config.toml
n_layer = 26
d_model = 128
n_head = 2
n_kv_head = 1
head_dim = 64
d_mlp = 320
vocab_size = 4096
activation = "swiglu"
norm = "rmsnorm"
norm_place = "pre"
norm_eps = 1e-05
positions = "rope"
rope_base = 10000.0
rope_fraction = 1.0
qk_norm = true
attn_scale = 0.125
bias = "none"
tie_embeddings = false
parallel_block = true
init = "normal"
init_std_qkv = 0.0436
init_std_o = 0.0
init_std_up = 0.0436
init_std_down = 0.0
optimizer = "soap_variant"
lr = 0.00513
beta1 = 0.95
beta2 = 0.95
weight_decay = 0.078
lr_head = 0.00535
warmup_steps = 42
schedule = "wsd"
decay_fraction = 1.0
decay_shape = "linear"
final_lr_fraction = 0.0
batch_tokens = [32768, 65536, 98304]
seq_len = 1024
doc_mask = true
train_tokens = 144800000
steps = 2438
dataset = "wikipedia_en"
Each number is 128 + 32 x the weight over its row's rms, rounded and kept within 0 to 255. Layers, rows and columns count from 0. Numbers have three digits each. The size before them is the row's rms in percent of the matrix's.

# up: layer 22 MLP up, 320x128, rms 0.154, rows 140-174, columns 0-127
# down: layer 22 MLP down (transposed), 320x128, rms 0.148, rows 140-174, columns 0-127
# gate: layer 22 MLP gate, 320x128, rms 0.154, rows 141-175, columns 0-127
up140 101:090131095119152085127115136103135139177158095129108081121121096089196158103118120153102094182122176102169155090054099094164098193133111148128099088096145070096096139069160128097149089181109149104139091087111101120155114071163149229106102125134140157126192136067222082174122163115140126125102147123165139122157116140096168141129097141143128104188124109141149084120140112120122120147138
down140 101:123118106158128091130190154128113112147159130120142179119106092100115112119132146172188193109157098118209096132133140133111124138128088096159128120078135160179087122123163114166149097054126092173113136163155095131150147063135112121150046115131153156095110120153091127125136142160145185145128132187119137059141217120073085120150101122115100201125102144120118130138112091068214138160104
gate141 100:155064140150132169098132121060130010091070088142181159128147151062103125162130159184136172135219109124083094155146111064109152133166126098149123152111117123041163142171134127144124130114166114096136093159107149094117177131120141120093148139179164137152146135109128092163167131118111125160157156125091149089138173079107126158119120115151120138191135113068137109118126118195113107124125
up141 097:188098147145152133073111173138133146159106128084143107091147136059090134062065130160135110169108107085139097116155113094107164137144156120154141106157125132158118139130152103151121107178135139129123157152174123064116113128139124096118189104050130166099040131038148104089132075068147118136118175144076117137086081088141084143102108151120128121096171135155100139166115190050129146110139
down141 099:144160137143129148117192099148123127134110125122145130114182102123206178138121067160072058154086145135082081112127152157095167080192101135118113139149205149113209121153164133130155135096128101149128098143152147187154126184119160134137100188125095127056079123100146094162100195175123129135114122108194079116108130107128128135125138117122150093137109077143121196093133160146124191130101
gate142 098:167167121148102154076123146081139163141145131161101104106135132117107169179173139040102139154132138124121132141151102183103106129120107140099134156171072070132149127102067110203089180110102101096089130086209172109114112131175153162113069128126152173145120176158087055117143155107079114154105132162123099110126107133144112113138066101144128089118144083095087071097112125071089128139183
up142 094:117143137136134126165104148119129154156098137108135126147126201180124107129104123161136131116119109147110094080080118115106137131126101071190116126090155130140112167138148184129113171179140142158173182088173166129115086154133101054093128191121174103140147124109119060103120131101115133152118102035126153127166104111134135196128046144145102202139123123159135139189132135090186085151040
down142 090:103121167047100159166159085122060134175129141124175124112137176109116098090177143117143129085068137102185184142156112168152163120134124115142131166113108096099161131112106110127153118134074113146093057110164097179154140107143141088183153136079148158128117140148116101147138149198098117078176082117115151163123158136159213125154126122136157138168107152093139105038131090195155116130151
gate143 084:115146061130127110130101160145120128130148101096127145096150080135170136174098040153152061124111201184094138126108113120147161163129125196110129154104109152183167134173130088117125102119166101090083151125134195149118183135131092127164130125126070155178109150173135146120160173151091122157096176143170175147107146147185110133163166090146198093107183117103161156155177134158120071122119
up143 079:110149119119140130176087104121144086109104167157132106113136126127117143077105037151124066135132142183000138092121144100157161123128116193150103196153116151104158143125133141127140081115144120164125120120103053074123156090202174166104096048122101154111124096141138122108070151088128094149107150135155116140166122159089142149110080155126127120144115099103144139108146133070170086096145
down143 097:141146126133122155099170171136075109111153100171111126104102140114142166127146235126099141148126118151255117133136124143117134138153142068133134127150152117097059129133152112101119133142103126142142119138125102120133136165133103144137169130165093118130098088144155134121170129099117145105151122143117110151122112140140121124111134123112120092172127137123109137122125158148133151102139
gate144 095:186126150093103112136162155095121212110148139136139102079152172114132142139054102137107120142101148118110106135163111124148141090075161180155118167157135114065185129125116201079055167098097072126130127141140120123165067144115157126100146122157139181150171121151150076109076140067140097158130198143120093147126183104099157178144159125170089145136149082108123116179110118079143097096096
up144 100:175164132149158137094228119141130161106062068103117114034169088099187180088134165113129131081070134209148092123147156098070110180102104124119094081123107160163085109097127098104111118140147088161140110155165128166098133165142140147114144149135098118136172115130156077153154127143136130131172114127151149192201113105135139111166100116100119120120124109105109069195118141113152129104127
down144 095:125130119138123159131128088197124113115163111116144104126156109172084117127159077109112109145099131177002154110091165159137114120129098191113098151115189084164112094123193130135111197135095110153107150119089045104073151175144148138170066117160078189109154138138120160170088138159139118149110093203144123153104135123122163161107117140131119106157157137129163111126120167140150128120055
gate145 103:145157065182125118114063130092151110136138102184088181178171151127155117101108149077198164092143104115093160189134131099127159166141103111106155060089152125101131137176118120119153142127150109132135109091093049097176152090142119133073125160167129129139131174053200091136102175145158153143105155125039141159199131131122156149141154133094115108141100134157094119139131133104112119179101
up145 101:082114126114135138143160087099123128160167112122046157130121088121164120102087127085163143147133142194105151120082184136141094120144170131169146117090065091088161118117067086177112116129131200069117168182116171126095138163126190059160133145165105178104135141153142129159114131177102057120145106145179089114129110149115110105103136149128134136137138148098088201142151111167102106074063
down145 103:032154172124064134097138154137121096143153145153099089209140122109108118127096131138151155079118132129255177161136139078159193081105108112132119160139113146124116143119126209118090149125115121137066155103123111110128140132108132104095165146070120109104095135123131058094125107117122121118093167154122097097078154125175124108120108142160131120099168122110173152108126170113111140127109
gate146 100:144188138158115108155109150187066087113083131086105145108133189128083157169033127152178156076139216119143109161152120165122141151144144140127111155102155173108140119120119146121043162166075133133133174084134074111142123140177127094087091140072137134130118133144121129169114144061145081132119136193079126140131140160113138109126110130133112178163082119113143109054137112101191109137137
up146 098:093180184092103130108097117192086100162119122091101092141125148137149141106136118074141102096097145180106165216081107185176129079099148122138036135182171115059087092140125099135149150129145153113123113135135150125113176093140105116118141162090148147135118163122157138130103127156130128114152132124111083109151144136075117095103089104147060152132122154155232146132106210125152086126097
down146 095:151130169174118151153108065143124121059150152138087128148181167121113182103085145141116138141143144138159197109122134124091148096165118077154135030158125126101094158131154168173121165116152141068125072151104165161119158094131111120101149155128155175166151106113074145086190139156168172103122147046151104124163142162159149141133122139160148118153165168161121192111190072171103130098146
gate147 094:048122153108110160142141169130152146111144123155159148064086136091109106125086128176104069143118084140140161112188148153154139086103113072059090121114098112122143096150146149163101133129102148093135158167189102101021150109145097140072117134124159146067090120115149125203150152119142154101112160130120105165119090112113150162119123142067117153143125196153178121094192143107128059111121
up147 095:139130135075109112199152137176139112100110151176171174149182186166179094121144165168121085126194196107143150133132145191188108149161093150128087145131066099134093095170161119143115077119139138104150094141148155132097144119113165160106113134098136151153112173107155130131138170079131107124120217141153131098150109163132124083195110111174113160149129116025130184125141128135132132105088
down147 099:070119114126130119154149163152120175167142178086108119088108101137100147175146092116095119079162121099199117094128141094113181141143135086094164106169109141146108107057099157142097163156135114121109157127111132124086176161159100081107157202138118128116107118102143116130221160140130147147166094113099142173114132120146093133051090136053123075108175145178125150157113146156076205127078
gate148 103:132079078160122122193128125092091141117148120189149142123124135111162082108138125120064162174111136124109122179121109146135108181088117106086177142110111136144048124133167073163152144143152165132101098121100078084107097128202100165112118127158107130111184162158197174103124114107136106127115157149180175134195076171117105117111117142152122169201096186151100110167141146144113191181124
up148 099:095174176147096137173118121100140108104133179161167068145088102189077096100137066123150101148114103137146096078141139127135094115162137152105111128129122138112138111113162100141158105131143103129105162158077213053090073089139131116148169133093160207104156181191141138138145119177185109135103107153111131180133165093130134152140094130050112111135079089108126103167167179146096095103159
down148 106:158125122132113070164086203073205144085153179133104135146126137103169103160140188124151180106144144184069136153134128129126094139137128122107124122110171184125074121073167124030127195103108087091128142130132088145107123044124152140148118121125158128075156191080128193110131092114116070140138148117110107122105097125136107126104156127118113107112102143141140149122147113178174157199151
gate149 094:159116161151117129178105137095149139125173161135110088092140168119179166118079072123101104063202137148156116184150139121126130157097125124125153114108148159142125101157135121107131170129133165111100107080109105116099111033144141123129120091122185063185104135115099126167064146148110143211139171076083125143131096208088144170143149118110159083169147173128147119093101154192144181136126
up149 096:130152116103038111148100133077122115198132112164062127105163042091083130094100096137130143093101046160111082098143086130093106054179173127103101127136096152104135121121144104161154104131112152138104090169149100088144124116135129104150155163099135098120161144096097150126110063072116060179111158136122116137126143177162104084115102162139176146146150182172186123134133125124090117172127
down149 098:153151151166108131106128143092156143113121105122106113178159175171143102134153128123127104063099036096122110140159155116120170147139084129199117138171087195137157116156086171132128099106092190123085126113151103127120147094136099158169146148168092137161076110120116123173214138158079139084141208113095086098119141124108065094124175086138083141187101138100138171105108124087113085128161
gate150 097:098107157087166105116117117091063116097130138155084151106138137132083179133131113054102101235146136123116094161164174154111125204128101143182129137187159109127060118130168042134132116138122095154132153112156192110139088151106100118150117143092090114088034149095125082104110102113096172085142157148151149137125137135110128118141167090153104142140123142106149168166086070139158135158145
up150 093:128063141196151154096133105160173122148144080102102121125104122120162077137051133136151132132075094134137189147132143142136132170100133024074112082151147174102172152119132068134173130112148119094223144079110125110117126108108113146142092119135131169107109190135098075180127118106070103151140083185126136121127167121104135106124120141127105119132101096114047171116120147101067141102156
down150 095:141116127120115162148192100129137091118097160196080120141182149168093121070106142168155114083119135171235178114104097137148134150089144083133165140098128118154103058115145172094143185108087146144107080122162099137135115131130127103118104085101106192091141087118137090153164079105080120065081139113122133063084138128160213151135114120113141177131128183107140119145121144112112156094099
gate151 102:113183086139116166138133102163168098104114110175119118195135169085108080126103111108166175121134133155054098117144136072052129116042177138108129073138137120094093116172073135184133147099167128098127103125097092090146120085120124096144149166091160146142120116139161100170137129113094148199173114147111156149081150168101078101092099097103142178135132099153113122154104099149093219139120
up151 101:145143079091164119125057130115086151113138124100156117117142128137123111162148149090130162081026100148105181115094124104113186107134071165164152145152159144075130128171109114098152081165139115109130134157082091155087129107141148153175092132108145169061117142177104109207045126120105133155147052102091111145137130124098081162156114121149144102120194157073109129096110157156170129176124
down151 099:091129112086062101120150147124097125156159130149159097118149157126103156149119149171117137157123129092255163142123151130090158131085099074093107186110155158130172123191076163112094116157165129128093170117109121142173162135120092210137158109129129129134157101137089071151123153143062064133084127164142168174113134124173096108111103056126088176105131139073122125136118130121088116084136
gate152 099:110087129151110106119101189150076062119085139153121123113133126146101083128150138065143099142099191143115102095066157164124178143094161106105113152116096084137112122135129109126108152121055155165152091131130186099145103121126145071114127137083115137086024175049134176151134107095115126079106080130114186155096108090132115208135149125102083131119161149094155097146172142087096124160119
up152 105:100122084114138154163120132114080105158183127125170152131161156096124136133157104162134149144133103095163164140124102141091096141163097184143136089177110185126137157150096120154116123147133154098144173163156084065119141066167124174187154085190104156148235108193098147135100170159126144129092080174154115107143122142107098111137094148129196112111154235183126159124105128119140149140146
down152 096:147124153081113151182162131140116116148115146137116110119073185142130112187110209134089188139154127145063109142160107145105169113083150044097120132128177179094183134154169115130047180148068133139146136159099087134139115148113102131085154145127182175198156103104188153094105143188126148108201115138120127162138138137130100128116125099147135156170170097152157119130148097123077118132171
gate153 104:147154114148121093019124143125166097099136114143117077150133176181107128104114092114127152110095080174133092144121118128072145128130163100152139118122158071143122088135150167130107147117085091167120119186100139179173148102084130103154106100160139164133139167050113083118132180061161121140169112162123172192159129084088112169145137081086159097129108208093135080109163101101129145166105
up153 105:111126129116114123152110119130103180124131183114162113147138097097162143176081102054176086133102125127136153111157119045120083168113097173137172038151144142118147151167063152127153114149102133129093108090115128084067116122130133121203094134099132151164105090111077170095090140132144141085111169138143165173176083130138129136117074166111139167141177132043098149091117139080125146181097
down153 104:128179114196159119146065198100140112155156171169113153059168129141108207174112095132121161163148113140004133121114107121102117166154146089139144133166140152187105171089130119134159167196115090110130135128144188178075127143106128104122176148122122072121163112087136112143112121102119126098099192170114146114099144126089169103115110146158126157124080142137089119174134155156133142092112
gate154 100:153084143130075138125159099150120139159051126188135155151076084125112055076184106110118133149144099107166181187125083102090172157192155113145106106141099100115175132146118068112148120159155137147056132155143142109192151105113121126119127146113080143074112141140140102060101090152112140128155181081135112145146069122087105106147148107147130133127100184118125199096142120064074135118154
up154 103:092146138100113140155133114153199118157073134115087123151122179184133131137117077094131130125171105116160128078161122096146064176085100110083142116132137135074082097188132131105086121094070080112131140116099089106125089074138131073072129143133109162137077190125102054184126127128129142069176096109158148098132142133117128171085144138148122168204148109145105142087132112152046132092118
down154 105:095096128151125198090136057149108146100097113134133099132176124159158096137088164129132133074044130099009137169086098138128114089123064104151122147086112136121151183103145159201090077107162097112167157142169136162117139085129116163112120067140132126099156010090141129140125113112129130120137184127121113123125118112109122158121083134130128109141110127092105149159075159157132151149131
gate155 107:118092106137105154154129113130113121150066135124150179144109085115092130183156152164132138132126112151112195146090125063062100052095100119128167138101140115051148132089082141129156033122184163125108111138155161082138133136146141190082190128185204135147148129157145154074130178127109195153142121152130124108126126084116126077091102115170118148124092133111163108072163142086137125122115
up155 096:102083159172161138070123095085134070112090141129192147145137081082052082120132133143094103158134132122114157038141114062142110067087181146127109125192183173078135133121122117127141074112148106137132073155126142142101103142198164130087143137121152137120138137091070170204143121157098123127174098132132131098130123104163127100112096080130128156135147148088147113189088120180107138142094
down155 096:150149089080127122162143082115155174145173112157111147111157179145120154105076156098143145139143097144116076154187123157091120152200160125134116179099139170172137119118122143098129146130077133116164151055092119132132067103117062114077124147149141113103069152180110136105147084069113134156141173176103120142177115146097136171085125142083209131129113118104115092060131151091092069149187
gate156 098:103095156205164166083158111100121122138083126142052098124121113136143119068161089171117113123123156128127177104046083124111042193145105126126139171123105093148091151088166131168115100189110112089101125148104164153099140137087149152130177157180100121101111096136085105150099143122160142105123096120130140162042131127117133105168110160175131123118064172115155163162164133118096101095067
up156 099:151142168124138143137146155113132143098140088106096137096121130128108120129124141170076167133083185117140062076117144093124182196121147149154081145163167131121135105093093151128080120169125132141115141177135154102179092138122151123055118106109153078156124145167132078117118154176147138180170128118134104140151054091108146141057101114129146056162096114147136174180065139069155031124097
down156 103:144106091133105122125145218161082111098163071119150122100096145114140124093085116149143141085106164134090178160119069120119077060176135135124092156091116101080172119148126083119115148138091113136154066130144077137108123166101122143168103170142139100111177137145125151138141113075092078201206168125159086090112144141186121094125066138096147069133176094112076138097123091163129128104146
gate157 104:108117134172094114135121174134176163116156132079124106091117128169096122148120098171125120191142160202156204138127135141122134165152079165164126165138142125111187148080095073149161114093109136147094179133079156147153145143118117143101174120155150116165118119084120203115038147115115107120117151051129136105096128126107121174164115104141080077072113189161128170206111122127100102151166
up157 099:110082153165115127087102150070117170120113138175163133089159040139147179082127098115140112087126117075133176151123137095147151176143126144130063126135169201095124126172127117158122159095096090122117146080162142090130176113133113126091067125129096130129066104145163073107143073158217088128178145114151138145157130154178111145095125161166119144166169134120193153151148113183153149166113
down157 102:116120146106131148150151095143050130148147127206144162151154095164140151104169125144133095129198124126160124123181120160149134103100133167094145120155095240112176112138143122149190090098092144092144090097119152117054166173128153156124173128075132066147138144135162099132123109108141112127030161175127113141083188154131095160105134131113130112123126108163175095058123118147141137151181
gate158 097:127155169170142070114101120170105068104175097162166172171146076167131141127095120175087154125108100076146143179158048150118100100122111164121119128162152104162133112111167102094146113147120107114085126138106108171154094142131137187176102114112158131135142144121153151154127079122108143182195095128068116098202077106121184147123165142167093121122103119156061179195110146169092138083133
up158 093:067124132161132138075148138121160104137164121177147112195092168163167133114152107088118140112111153132112164145101131134157093169162091085081162158182140127109134031116153155115192201121122178106070116102128136104205134064127131083162107127167088192127101166147127170127155106097158126134122080109096141165171156142130184133082149149181152156122137108126123154141156154148077105170143
down158 095:103115158111127096132067132103170008123125114116130082156108088124088197200104146126117138105149135095154082164071098155131114133108122121112059155144175064097142126114150165138148127134125122172137140134097081158156141146122167220118119107080160125114098128110110156138089124123084130157132123145081122155098117130159118065148155125156154121119155040223146118118109138138139131125077
gate159 098:168105132193106131195141193058114153162110136121114142085122088153157142118119107127187090132126109154138150118116221085148113140123133131163086194118055165112123122185115133171116106180110123102157146144137174176117140178136122108175075073158186141069113109118126142066118128157173181139184128128062135144132132095138119135122099139137062148145105129132073136105141153090147163105144
up159 110:112095113192154115151108139170158173143149144104177122130138114162189119140132109152129132162140161162144139115082150131136114112128123088099149182163088178165140092146084094119086161109117125106141231166124131134158138159127129157136153193173125132103170059148130093130167160074145124185102132136061125092191112091086123107116134164129107120100170111047170063125160102138146139182068
down159 107:123119146145094166109122145154056144081118093057111113126096146105110145103111093117148097136134110112246162099179123137119063135178114148170151126153162128170174137092018115137134130113110134123136158109111160098115098150147114104130199159097165162184065109164115084136148158101130202099158130140111118121129115125089103144146137105111102138160100109112085117212126080150132108119156
gate160 096:120093118117113075079175130109073054121128141127149095183139185191163123136103096141131088091177171069148130140091108112153135118119115085133134118106129133142172133149074171146161152131147116078153086133109162149118122086064151128073155133157126116120109184119107166128114160103197067134183085096089071121176152127101125136076201203129133152132142136109137130072114104135120149185123
up160 097:102106112125136099088115115108111130117052152152112120113136118165103159120154099107165143148128085123174138151108073117061162099144114164093159142165086208141068108144141213055095114155189103127059140131123155164126165111122134130135085116110136145108098084074139122193135115149101139122178095156196202119084162132163099144129085110100138198139134131105135166116125096118103092160086
down160 096:101159105138141159137129089137124087084103092145145110127163179075076123138159108156102125112132174170045081149167118164135113113087107146154113120199170150134030136163133094137123198141147170100155172110121130104101093116105147139132086083130097122104095166104112102184136111220151130144108111138165102171125041064077135125109149159116170156127128099150130150145127154143135102182120
gate161 106:091133059161166150127073157204197123146141199127133139147169167158143146176107123178098085146208158113086185195130165123104124129205135100152135070182160127092138115136155151161142120164139167091053147131141105117136155110115130071149121173132159138161122131131159089083104123127154111072138153107096143113157168164128132139146157134139135069089135113148139173176108127134148163111157
up161 105:119155082113133102135129143173102080115110119075100120195087175158112140118175103151134130122141149098121181168186108152110103080065148123162099141092129124124097137105127128155151167101126125107144091132069133108156141148096045087156183137116134117137172139148174172160106113124172064149110152211124188127137124145158093136106164147180151115139104085147194111142044180132141180151161
down161 100:142044161140138223102140117129094058135120140133167136125157095132109111100056098151124129118197098141112122145141165168109176138105149156110122128137163103183094102151114107161180105108112168118156163073144113190111123077201118139173122139122141122165181168125184080160150171173103119116166101157153107161128151158127110107123116051139127150108124086088154177115114079170097145129096
gate162 101:102155072118126100173114154166092105065096062127122122111140107133128092149147145191128084166161114077113119139141097135097088095115113113175101151082210067137146201127155097134122181122123139093121103142134076165149161084149124143155115146106118205158123114058135097149118159095078135123126104126102138134111121176139145158156096134134173136150082135165092113213089054151131175157123
up162 104:092120136103139120181132138095180165090135067117059146162127158179051147179109131097157132140121110137130117107149124095081116110081147138112123160085111059121123116121149082110107123128109091134174181143170098101100104097147098146061125143120112167067156156174103122190168115093110117156142100140169111106140152123144102220141097095069136125131152079204144166131178065127129121107103
down162 102:127157114111056166116120032129169177145181199070073129179102116160133082114082173154157111136125177148117147132152152133182130226113140118128117124087140150133149142103131103091105112165135108144150129119148124171138060140170180124093152126169114082146097131128114131113183132091054125115147088143152078146157149191125091142111152128124081115177185094121154127120156141104104140105121
gate163 104:109118143129080173137095160164153124165116073129178112151095115080169080111167131159068118170110171149124196119119146088097082147135156079155113098054088133092087141094144107125106101192158109184142164161134103146141122131090148091091149095105145123103160109128148102145112147202092101119136187130147131126115110109102116073117144149173072114163150089087095161117166078122181213137139
up163 104:094087100159119139113139130120124149162190127105147155097057090144090106103117160069152149146099147137110201117126104110085106200122163131155090121109091153133165187150088158123126150093143182098111088070150102103133121185166220123122102123181173133192132109106129137127101156164108105193123151136142168148107114173095120092170131083124133115143173116079089113171156140108159196110165
down163 102:103157105147184142095187124105123104150136113099126116117148102083103107095108159182163105135151157163091090119141140095100155082041097156140165117151131119155169112069112117173152114133161104137076108221141115077185079157130138141173172139101174170112197119126129121116108152124130117178163136082168127078163104134107172175101189138090121122149131107175162159127149183076125128148079
gate164 103:129111092054115094108111109090151126088163088119114132156110099159133114086131133126157143128155174100126130127130115103154142110085122089115125147118082059105132144087132173164186141088114151183057126129094092093192081118078134157055071123099124105139146128101111163114114175065188120148143095125156129127127147128141162128117144066108082165087087039133143186158088172066122149136131
up164 096:156138109130126108130105127134145127073162133131159117215154123153173147094100172159096091150095167158101145142137074073089069160122129156158115163118153094099125153108168162132181158092147121125101142124131137111142096133101083114077152106163118175157093156146064106187127114087138149141080170107130109094165171180102121163203141149131116121137047093116154173145119133078075128099217
down164 093:123103127160143149112085145121113186185173148081155092109088105098109093168203107112081133169092128168104124114139138137117121111168131120110147083145154114114172176145117152176158125177139154119165068080075132153134094142174156136191112132113101124101152162112118127095143149092067148125241111149108193116127126079113113113077151111141144134133218139112165078086137101132168096143108
gate165 097:172128120051094186147101140097086103113125091077151178085144134057158103051128143094158121127112150155161129169117146129091116104145095104137128105182076153110114115156162065113168138120118081146178105098133108117082142134157159116113135130088151192083118164094118140126146175049189189178150127120118088176118081176126112127160135111130085101182115113138147122128137142080138112064140
up165 106:127168141112070154143138122149073134049120101178129128117130086109151116098154141101136098128184103098176130116171140132088073118073168173144153136153124112100155152123140130145093055101147125175155160092193167124107181138160200148145099134140099122058158106142125156135130117137142066152145092082197070137146132150075131153145160112197158158112146143099119093144183083146177131089110
down165 108:117153153138087111123128179178150164071095132167103124191138118136114129073111183144139162085169131169136156090156132152118132058186200075176140107096070141181143145138158164110162097081136113106110097177148082137098178121139112140149103148140131146150098156118201109106164137126111138112049115116101152109128152149070142112116150158097083200091152159094120169145126142123071171137095
gate166 102:112130168144060089077128143128109145105123176098088043122141182119147127143148129122147154160091147154120148120118100204176141143165063127093057170166147160109126095128110158084165165071120172115110162126112081132102078149173131136136101143109162106200109148164084092119107127090152180178146157175191069078137137073097174120162126110108146108116154107116096090127145114109100114125111
up166 097:125133156104153140178159193156194125090131122115200104134081131138136144128091127114158120172174120126137206094155088138124123222119120137060111157058153117147111102140209067167088118146160103102120132130141109084181195089128114090110125168126118131129097153117161111121173135117149090155127091082173077159150156145095128167156171102092105147084165098126145120148112172151109161101120
down166 103:094145138116147126126129052112118167055112176155134137110142163112118132096130158180144151094088124127150073109118114092117142064110138186051122121098137179166156155069132121138098136165110125160119123163060146151145132162147120141105052104162129127130128136163098143060104086093049114097179093128152156139061138102174178099087154155100145097109150166063133120092116129102115141149181
gate167 108:140125122097090123219093176093116097107122095110149148130133124208146143125115112148142119153145139102132147088076196080120145113112084122107136078131135168075134100120121107158110151107086107088144110118080108082164037176120206068182140143127136129055124106095171140128138125157092155172090150167152165149117115180140124127144162126091162135131110169124101190189101132122102139167175
up167 116:147115131065128120139132073158181120201142113181099118136151120122128112111162176105083059142137105103061132080117075127128091170122097115107123123186144107139169127138158140050156089134099174140111151134133154154134123165090086141131145130126122095157132173155117114192143176162162155157150169113150132189203146097084209149090159139163126118136144082068105137083105163146130089166153
down167 115:134182176152122119132139161091111106116113129117112177131111120145118127120136114104158184044141126142249169103181095119118139134143115146093124169110105205132152094159066111131119136078094061126162088086116136115127137178130089130115111121052122136079116098149129085190138145083122132152112094132172141083165191077094159146146149116122123169111147171118133169087180080140105135102130
gate168 103:184152153141145131176134145134128094097155057093148093161104168134152153139089122141078122157190076145173137142139124128134150096173092139132170115205118116099122151169190134121157092167130174105196116149139119113146143033184129163070087093121167125097111173088139067125149153173149097129140118159105147134135103073100087112111167162082061154122089153126133083127145134113120153083113
up168 101:161193163131123081105100151147114145140137205127143118133120125188102157147123138188164095091137116119104114121121196187152057124132057136103165147155198108160117143141170133144091125147154115101178157141119134107095131096165103129158144093170075111114092061163138147076108093126149151146176122144144128150099090080094134143171135095149093112145108226222095140138106128106134143128128
down168 101:139096128130116165099131131135108122163182114141144115129094097180101143169150095178162078165139053153015121139141142117164151116189142136133126156124076145118081109097069133080097149116124155123096086121087119131109131132158086130103111081118136129117131073147102133111163181127105196100099113105108094119082142126092169150098152088119113165138069049102143137138110143165226155142168
gate169 103:106136100181113132171151136180120126142103130129097099155076149108144137201125131154090201135151077112161166144127136114142135105093118156160092123091128141132108160107184136172107139161135127168113110178104118125135134122113169079147159192107112191190158071100143120143109133154161100123113139114134070071161077079108149098184165066074146131158102157102146083069166056143137108193115
up169 102:085116123094129126110126186113083072142180137123141101144104096125129165151137146128082171126136147109124135108098079166136167126119061124123148095139110159199149132098136128116126084131152149160184049128045104124119141104120094131126085120158125156177148121162173141178183126137159120180109097093073142163123131129152151087127162074066146068112067180106187113130077087114104061104148
down169 098:105135135151093123138035096130126082157158117095116096168107105128092101091076143130135162120087108103090134118116195175164100084106136109097114148190101050103103183115208135206115172113135136179130107135140101130090139126106129119190193119088137131143158110136174125103118100150149109078125127174130136139069122118141147168110140156110144082128054130111109125118137084123038152103113
gate170 106:128165080193123123150102150120105138158096099140086096149081192148096178160112117099143087145151178118095088123146170116103102125103147201134155121171072105093160161156106113084157099126144143141125138131162142104190085148178110146145111128125066100088048104103139086170074081137094143118100140120123127133167116113156157173111163149136158088142237133104163071144138122104108182136128
up170 101:158134097129059179118117150162151146110125131170073103172152133154157162064144138178060112123129197152156109090125120100113099147129124120120135078121161068125101106130161091147155130103179087072068111103130068167155110112134154128170138140155091143111163115074140129126076112130088052158128151127133092087093168132102037147155087113133203094142129155086120078112146087134108141151124
down170 103:057083113106147161130133089129181169140164162121146153136135164136104124148100102125145156069141132132041113090170139100105142107079121234118102137156128174125126138231113044138159134108071147100130122113145094128090097143155143053140151162090139149154120161148141095163157100099109133118164052134137139071137147063159137095123139119100128110153139120103107138115102124084154168117096
gate171 105:159128164139169161159120135119116141103108086110094104159119133166152101148180152079120143139127095140096161074169108123141107110176175070157059153129179134102102130126136142117089139107093062119184094090116068127101077082147148101141066072144104116113052127054165141164157139088146135134114132109127130100187160159164125132126155180159186150115121177111159119146099125081115077201117
up171 104:114104101133103112113134155056129134182102120118119126123115112099142121123136108166141142128179143149129146120121083135121137149082181132111088135162123160147147108141188127174114165056139099132104064119123100183111087101213107128166237144126163107100162080090142109084140105138102109056137142086143165184070148124136134132073114119099073168081136110139040125146121127155127077087112
down171 102:142182114139074057142118106113116100154070123118149104164158155116142139130141125135110123132143134105157166086101149113129040073189179097193069168136157152111113166091110127151069139174118133108100153116187070088103144092102133131116102125125135118123195151046111132090078092108170076144135117141092128123171105154114108177145147158178170099139163099119152152105110115118083167146067
gate172 103:199148094112136143148117122142130204099143119122118109171098148144097142124170153089122153119122131133094099083145160124108107104091113136155110162120156125108109181144138145113151100101075158173151186144109112138165146115185100137077137195111074139139143119073059071078122192059153096140161173170073109082129131131145195187169085128103107125106077151153138129182143169074106126151153
up172 104:167095130139115175115136113101091042151108154145140084148168114147161123119120122135170131139155107150143207119086159155114138136072143111159083169104138127216121120161100127107107074075104159088126194160117123078177067093108138143130129091146091104137140140093151093146128074101095181169116125089116086137122126137106205151120093044146085126121117076107130092140149151067138134172137
down172 100:145096097148077063134151208130149137156085205129136166095098185166090133124101093182082142133130129125137112132122109085104074140134196136173191057096163101169140148113181131130164142143170182130130146130129146161144121161153055114127087168108125167079090180108112094122105153163152113084135137121154183078083129126099122147146126139173124137129113125189132179127123121085106085152112
gate173 102:081080149149077094137057161100133165174076121129188149161113126175109186113155090154078108089171183095136132147116143096127106121110135113143154124118136117121168154122160183054111126078100130157123148122168094166138123180196132164117102134122094117089130136089159142128108119046160182125148164118165123161124122162080090103118081215108091103104159126167098138176118111119097162093142
up173 094:125118074106147113155132182058148103122105131105177072100153154120058166131144154169182141085092096126146144115111143152141135136173098106200122129129143137106139126115114183149131154080107083191146178107141092163145161082152158132176186095093100117096069156158111115080194162117123156169114105147114129127165135142127143149127150124202075164139129178141170161089101138062145091179116
down173 098:132176117157086143134124178108063066175130079071200169116114117104130157137100182098118152122119118151070032159137175128099185133146152087156114124182110149079127137118129154128084126134172149141128122074096155145111149089091081144119142150179144185143117142133148083128199117152128133141139077158125149117149131131122079086147197175111108155135100151101134076086158092129096084132103
gate174 105:185205038103149103139123138159145115146149166129136155137170119137126145133132086127172120140110137152105126125145084158152111130143110149173100107134121162150077107070141139133149142060137118136111094138151102138127071136136138160160159133155097201086128169149158149161130102121152143101155155138074196060132160106118213181053093135133074134079153149129142124159086069086152122084182
up174 099:137042107100096115143156167145094163145163099092125061114122163160161119120115145089155086109191095138222160129063144049114170138115087139062126110159134103113108208121162144128124145184148107084102166108158124164124163146101152125096134109127116089163133063097103123091111107099095123134116140106185131152163155128158091138160136096072126079141167189099154164137134114144119114150151
down174 092:157150100165137132132088162119156155134133180133150124138107145128189101158094108183096183103105110114040130179154157114155155117102117104140133164093110141156149101142169106073152173182161147146146167102155149105145088127124132087127099161086102169077092187180123118201187141187147116136151102106158145093107106087139163143121158128166145174148132160060097092114153156074198161117092
gate175 111:120086144079162148136132152105122117149122216191122144169100128172133152181122165085144150112123138107097188039102099125091149151108143155129109162127164116032122154114156118143090109125072103122070158088133162141163092100136097101121180133148136096110178077060165144106081128159137136128133065142098124158100146202090174144124084133111124123138095154100107118107174132174111104147167